config = dict(
    tie_embeddings='early',
    parallel_block=False,
    extras=['value residuals', 'LayerScale', 'capped logits'],
    init='trunc',
    init_std_qkv=0.0327,
    init_std_o=0.0327,
    optimizer='muon_variant',
    lr=0.0116,
    lr_mult_up=1.4,
    lr_head=0.0127,
    warmup_steps=58,
)
Each number is 128 + 24 x the weight over the matrix's rms, rounded and kept within 0 to 255. Layers, rows and columns count from 0. Numbers have three digits each.

# down: layer 4 MLP down (transposed), 512x128, rms 0.173, rows 247-277, columns 0-63
# gate: layer 4 MLP gate, 512x128, rms 0.516, rows 248-278, columns 0-63
# up: layer 4 MLP up, 512x128, rms 0.534, rows 248-278, columns 0-63
down247:073111164096137149144114093131131132143150057153122131151092171139131194161109116149102116114151112160118102115105146152129085165110111123142130114121124107158109127163098097136131126109105164
gate248:115117115114109122152127126159175095133125143110134101136131116135127077190101146164110102114149177139163080142151075121083106109096138120133112127128139072106123200117140156143159137155122140
up248:131138094111102133102135106145138082183113168140158147153100142155154122143128136125157093106170178144200097165095082101110148134098132136151094136192149067108143144126154111116161160150115146
down248:111091128137162150141119162095076165148168097109133135119110131155171092141116146126126140135125127117095139126172133130150152121133124162184164078081114131129129106137125111123174151110109161
gate249:129071165096105114150149129130157088120086128093135096110109142118170133096100111151109121148105090122137142130133125116067128103140134128189123122181118142095132153137149119145149088127115147
up249:101150099183137139115139078157102142123188123122133105118079134145168094119158135108122129105133104158141108115090143152130151115144151101091159124129148122087183128113097074143114134115146118
down249:139080153106144116137117192100091120137136172098103166148109114121130132154128144086179134096119129138142121117095166154107140143159112155137164145128117151139160108109119167123060157123158138
gate250:124105123142117148128127102122098095162123115112134109125112117127154060141109178167179117103115138159099137126088123128140147158122153106170145117158134102120141194082095130093151166143142143
up250:124139175149133115123133120113173174094115120170162178130138114120105135080115085153126097116118141102143124098183135124084134132109114168104098128101177176123132078146162138173050091114178126
down250:102170134189140143112148150120158126101153152129129131146113152143082130097123115118098114143116118106163132135128133092131116137144169079113092132160123097060142156142135153127164147170155125
gate251:105145099136150127147104111142185160123112110108157125123143151126151129131131164142127107180113113112088158097071110121090138126121150121138124137104148115098152149149138080159093152094110086
up251:152138063095145126175113154097120127104109141117092102120134126128080091120110150151130115107116164139187150158155134089114090107155122159126132121104114129162087169130121186122123122158139133
down251:146167126082136118121133098151159127152135183139131114097103180148115122116125151138106130103090121094106145138126162141169122124168149109142111141124095064124128139139093108109098171122123132
gate252:137109106107151114127110156166119110105123151111088104107093125139123150160102099136134063137137150136124111121129164128144135126126153137142186086145157117081117162144107125144127112171117158
up252:077157091101154168118163158095137114116126137109164102126133106130128147154151092085143133111072168091127136120127146155170147092149143152136159128138124119157120128121103117113132104141086088
down252:132120094127109096108112134101117165132124082132113137109082141142141133125090126183157097162143139166135123108141136121124122107096118091148096092135132143097142142113097087094149100144105140
gate253:114136085135125127139143157142140091129136116137119163120119125155149105097108136148121115154122126151108170154121169102167096115095134101135062116129117114138137160141113167148146164143130167
up253:123152119134170116108152126157125109135152135120156138155135134162128107115134156155130111132137111143122122161139162150167106129118117103140104131132126129190135146115155134152151134140144139
down253:136127128063143041123106101149134117146125094125212138110145096112146149133127116124142105091110102114143118114103130150120149117129132140148103134131111097167112112134129121131100130115114134
gate254:052152133126144110137137154125192136153113164084139098141136165095078105133182126133151094129176146107105121173111118103126129151108142120119137100157143110169129119129117107148102163115115083
up254:125117123134151116173105135130179111121131123154121139126171151114145106135119139117134114114130111115171168155134109173143107139083147147145179116081121147093133145097127099113114125132111114
down254:087151139101134136156063103097158162118088140112099139094165118130160103138126119135113109099125143120101148153098134153155118160101090100133157139150166156129133141144126113137107132132173105
gate255:128127176122101145155174100136157112109139120180154125177145137099156207124134130104133130161162085134145155109102099144123173154106154122142166101143134154103155107101125086111151111074155113
up255:104121130107126132115094137122141153157095131130117176146135183090080125123107120137128153132089120105107100115149163149138153145125106142080116142146140129138164153095135148107107112089109107
down255:124083158131137136154094133162158171139143088174141131158111180134138085162118116138158136165074152119135135126170129148130087066119122137095139127137142125150133144100093175142128088178142120
gate256:105125116146138106144122122124140115127173122126092169100168109151117130101134141114111122109144116134125142126132131086129112121108104091130126165075110158164139107131110103119120081128135110
up256:140138130122110138119125155112104140115115151100146117126098133118154117156115095156131103145118109118146115138106148159125097108154152136122145108151162078132096157125116133114133155133108150
down256:142139102114082116129126135099144167125104129124144115094141141157127076090124132103131133150111130107158147108139138141133139118140144133107124141158135101131110133091157126113133159101119149
gate257:117096155136138145139098119106116123090103136120098088136090129135127108114135203144119135110135102132150140098103141152108163092145102125120119118132118108160065165137114126135144144162167096
up257:103135128164129140088132159142160099116110165090102124129109130135120125155108189102148177127174103139178097153163092152097089115114116178086120149158111143115110119139130166129147132144155138
down257:120110157151124159121139106148130145131105155112125166142152109156140153133121160115123155165181112147110119076109152110141110107135114129123104123129148155152162118132136099080086134141137133
gate258:152146126121117158103179132147154080152140135102129100107157119119091097157112160126104183126111164105165117116105146104117154155123087151146131109119119123124136160137150099096175144156139157
up258:138112125115140139089193154175152113124120145114116121071163138133106111144123138143140155135119147130159113145132145091137128172124104178125127093126077141131127122103148116135151138142114106
down258:137098136142112116131157122142161116116129115131133168185133127124105146144129153160117148103110108148136124112079167140109095138124095149189091117104114195152130118164120106132151123167103161
gate259:121138098117164163138169125162163114113133154131158162142123152131099113114112126153101087100105110092110136091125161092118141059106136127103171136119145171128134106115153134113192148112097111
up259:133147098151140122131110122105125083077092133124126144105117152098147132098102113152086146108076136138139163091130122105133128172105142102112155141094117168172152131100131108100193157119078141
down259:111121095154156134124117138123170112127140155158127073149148124140091124141093160113117159123095136149125098098086120161117164093135149098159137162082157120110181162131105088158177149141102156
gate260:090129119103183149162138108111106151096122158073119140154135130136126090118149133164094105126132136148146079132111164092164110120134126149131105093112144150154144169112119140137106167102171119
up260:106135165113136120132153147133168166103117168151139161138124159154136140112139129161134115107112149123102088142137180104165113085162094136142087147138180151139148149102154134166123158179162119
down260:132179114123134153115124159099107077105129142161116161117147146126144126100178138131124149162132098165152102136107080114153076137107090143145101119101104111173110110133145184107123133121121141
gate261:119133121090109093098158084102147171106111159121099123121118110157111142104139148069095127099096120128114119152134108133115124122126117145086167093156096120111110160112104084115160128169140117
up261:131104114113109143156124148178081100134181104132167122172137133085127101142106128150135115120113124120139137071120106140117154104131097154141125217087158108144142090143132148094119104116110154
down261:125133134112127146143132131130120106150165126133120143127155158120139125131082173117101165134127149134127173119127112090132119106137142124124150188113093095131157152079144146145114103159142133
gate262:064136122140120151150163106070169123177097144115091097144115143109096130167127088120151129114131168130134153149126118075114127132129112127129108129157123117099130084109155123102128129129111142
up262:144136112118105155125091085122130127140171120133170135155106138143138084103115125086124116140100135139143165119116121131118172136138122119113139167107118116068148123133139153144159127153102114
down262:158134164170092113068106152118128136129147144116121136109110111139116138065183131127114170085133090141124154113165144118145161133112174085134138152094172118132121132149141144149075145114144115
gate263:158101159100090126111110121134111123110121154126154181109156135137176101104151114105125147138178141119115117104128179133091120136095157111139122139145126150142168139156151159114118169088125150
up263:132119144129155152106148148118117106117168149124121081118118161131096163104135110129141125132121125122152149162113112127141155150124122126144116157114132130157132102072153125144191181170126126
down263:154115161135143097125129181187131156155122127154153133157118102158121088112153105116085131118093122079135170151127119132114114114146173128124149138134127143137115142107148159093141156106110146
gate264:135123200150158139132136084112150143103138142122201096153125119125129126125120083123141108140109116088160129126124164103140163191145120097139070091130141110183142138123132128109124159162161166
up264:102119088103103137134137145099124108130112099123098142079124154132111137153138143087106149110151147131091163132135103123126117082137137138131140185137096126068139117119131134169151114097146112
down264:129129132153138114158163114124125138148128131148140168134117124121144121130183112163138117152139137082117107119150118133122156124139134194108104177182131122162154117124183106144091122134140138
gate265:141120089154129140066107126170113132149108119204152161127151134120101082157120139114115106150166101123131147125123163151163168098118166134167101132139142155105082131139122096090134134127070101
up265:098101177141110136139113136106136143132127144060121106170139076165144182114119074149105162113091066143121117119120118157094145141139096106128148153150100119124143127147101156119081120107141145
down265:140160111109134123123113121146111121112153119178148155173138092090145090155107121137124099116104133154135111170115099147148167151092115131121124105130136133164134125095126150129165146172112166
gate266:124150139125119114142134100148109171143128138134131127135150098094144140098117112118113197105117128126159150099137157095090095151130120135144121119147162121113103126161130110094125106154145174
up266:111114129143132132141132109128151133127140111127117123156134124113131127140131134108168130127119156106128135074119137105087131129151130129120156144116154131119098131155123113127107095158134182
down266:127134137122122157106167121132110122133131128152078119123164121111154109132137128081089144112121147145101138128103127100129145127088108130109141091127126136139090145128145077132173106131129128
gate267:136159105097150138124133147063144121153147161144147131110111143138126151152138081089122147157150140148144131132135149140113127106127112153181133113053155126131106126108101101119104117133103108
up267:161169134144140122121095118087143113156134131172150144154113135165142120133101139110156181129100111141116092131108092121134161161154166111174147128121151115155119136125123167121120143121084120
down267:120118135147121106157129141151177143128145142066092119109118125127105102129130093142170126118120144108143125121114122135160134122134092140111110172136169118096171111128173110095137164131111111
gate268:135146094141164155162128144126117120098143141083104125104144097163131074116172155137169117165136124136149152159104114119116102133112119118112117135147093156134104165135162116105110156157141132
up268:095107146132121133115117134103158131193142120158156127155148136096162120073115129132127130090144178102128117109148096153198160167153142113160117124125173122123137103118118129156141108151143137
down268:123124152144104148154093142125151119050117164120135133151149135105120114114099131100116103133164133124128142122127112152152113111129169109112155146137116092128112153148135157152136125082101128
gate269:173167160147121083108139093155093151168124152102119133148163160128155149151110059099116134144105110117175115099120145120125144107161111133139109158138171108135133127125136134093118161157131144
up269:169107130111128079130105106188108143134119126092122150149151146104152136162110102104128123117128125129183120125126137128122152135144121125163116146166182147140156088148121146061158145130122145
down269:144117136141138151087136160104111118148132182100147121134158103130117069124117096081128118134115157109089160162109128131153123137121175104134126146113143134135095120121128109166154134134126155
gate270:104123138116151131128144131156133152114102122143105120150145155140113129102130123174141124145125112110137100103146158116130161123145122098166198139099125178116093118145133116130148140102114139
up270:097143166146125112132141161156093096090135116126109118177147140100123094113090156150113136155107132158113119155142137100137137115138130164153147139140128133100123164128070121123112153133166143
down270:135107087122167090125128138117101153119138104137118142113145110099115096157113164126130104119160124153106148105142140124135170131124096146111158127126176133187161166105101104086120125146117146
gate271:146127138157120094081114109134068122102153120119132125126094140166160127155151118125125116167135080129147125150138110107090136148169162089126104130115118116134120124129122155123122074171166146
up271:139147177127109130115106117090131123159158106114126070098162149127146153126140127143127138122115085111138148172126102105092160127178129114118152131087107108143132112140146133140109082167158135
down271:160120144124087119120174159137103128105143155137111114120119142134131134097100138142118116153117153142151093189135116151125146097112129137160162110152145143144119129132130115147156150134125142
gate272:144124123173118184138145106158145166150150132119091135113101128115106160110112134123108113169151094118113139136163161159112100131092112125134090117162138111109170079141092145187116120120148145
up272:172141113122120152104150167115136133172158118164164184123116132109161133122076100136159148138113121183124143157146154131109104086156146128136133135108102110088161115132154118146082114180144156
down272:109118088105150142126079154096106112132117148178096130142164122125149118129071090131160112113099167152086128119123129086160150092096153133096130132128121159089133158128115094082179121137159151
gate273:136156176090103121126132109143104127180096153138128145117171111051128133163135092156158112111092116135107135110133140081150127131128141095117106158085118083120080143079115135138083088157116098
up273:144098107168146171102124157142132145102139130124118074147089126202124078124120125133113107167175134141154097127111080159103145142158095124110131136139163156103155122180132130141171177116147150
down273:129121154142148129124143094122117147121091139087142098150143131165074176124139104128123157104132136078139094165120129141123117144134167129113098142151103171150111091126071161104080157120118144
gate274:130159131135049111146097133159111175140114102115060114117104153175145114113142117180194121140141141135119109140141131050133144154129130149115089100114110120097137128098132129118114127107107118
up274:141136086125138120135093139086112140154126142139125108132176154136127157162109138127080128155116164144131128120154137169146114133135136134100122141099116099147125125101104138148151117141141119
down274:131145133119148112128154126125145141159136160113129148124182101110153128143088133104082135151128115103137118097148126183123113073126139134107141126111171099147140147155137094121121135158165138
gate275:106175128138118143167134115148132151101146155129124161084114143168088131122138152117132171158136141140147138125116141123117105118102097136127100123103138081098113119113103148168152150171118162
up275:160089109146133094094090130108132114125144139127097107144115102135115133120117164178106119142092136151140156116134097116131162138132141172126122145135162081121124150141128123106107108085151116
down275:104140131099134135093150149121154096150186126065153137138138119124148114141143142133121112111186132096144136130156106131121099129123165134155117124186158128122129089131105111116132128132136100
gate276:159094112120166123146178094135175117172125121127129141111106112135153098121145131131119159123145096091139108096095087121157122085101148105103103148144125102163128167105133131133090111150168115
up276:141143169145150115118104111111127090139122134099132095137111131121123084158152098158144090130107154136133148086141113119097133125118068117116133131179112144084135130133161144116108123127102152
down276:141124114120097141153158106159170109104140111130152173144116137086112137111099100079127132107132134123111115131124137119125107117131136167085121142134140132103080129155137118144110147142125167
gate277:123118142113088120177144144107153078097133095116148129081121088127127105137187093085160114119129142119126123106116113082125143134135143107149102146094109102141122142161163102119112134110088155
up277:115128142125144143161113134166100100147133158122103099142083147114172113083112122146147134194118166119142137131107093166133122117111123120110112117141142120137116124178092136108136122126156131
down277:117140134130115134148153172179108060122118157096124106088140144141166132152148092141158109128102143129119130135098082113147086126103140088117122159134125111159096176113113166087148128136177160
gate278:108139142137124138116123110137129149137126154143176172151145147146111119086101112146142139111113090083135162093157158122136116149118148132135091116125133138101142122118153099121087142171121070
up278:118106138111152075106087104139126111118106137107130151149105127152125107149108101136133131099182120139106142138158123095099074121175152147107096108159188140127094143098149129144124124127159137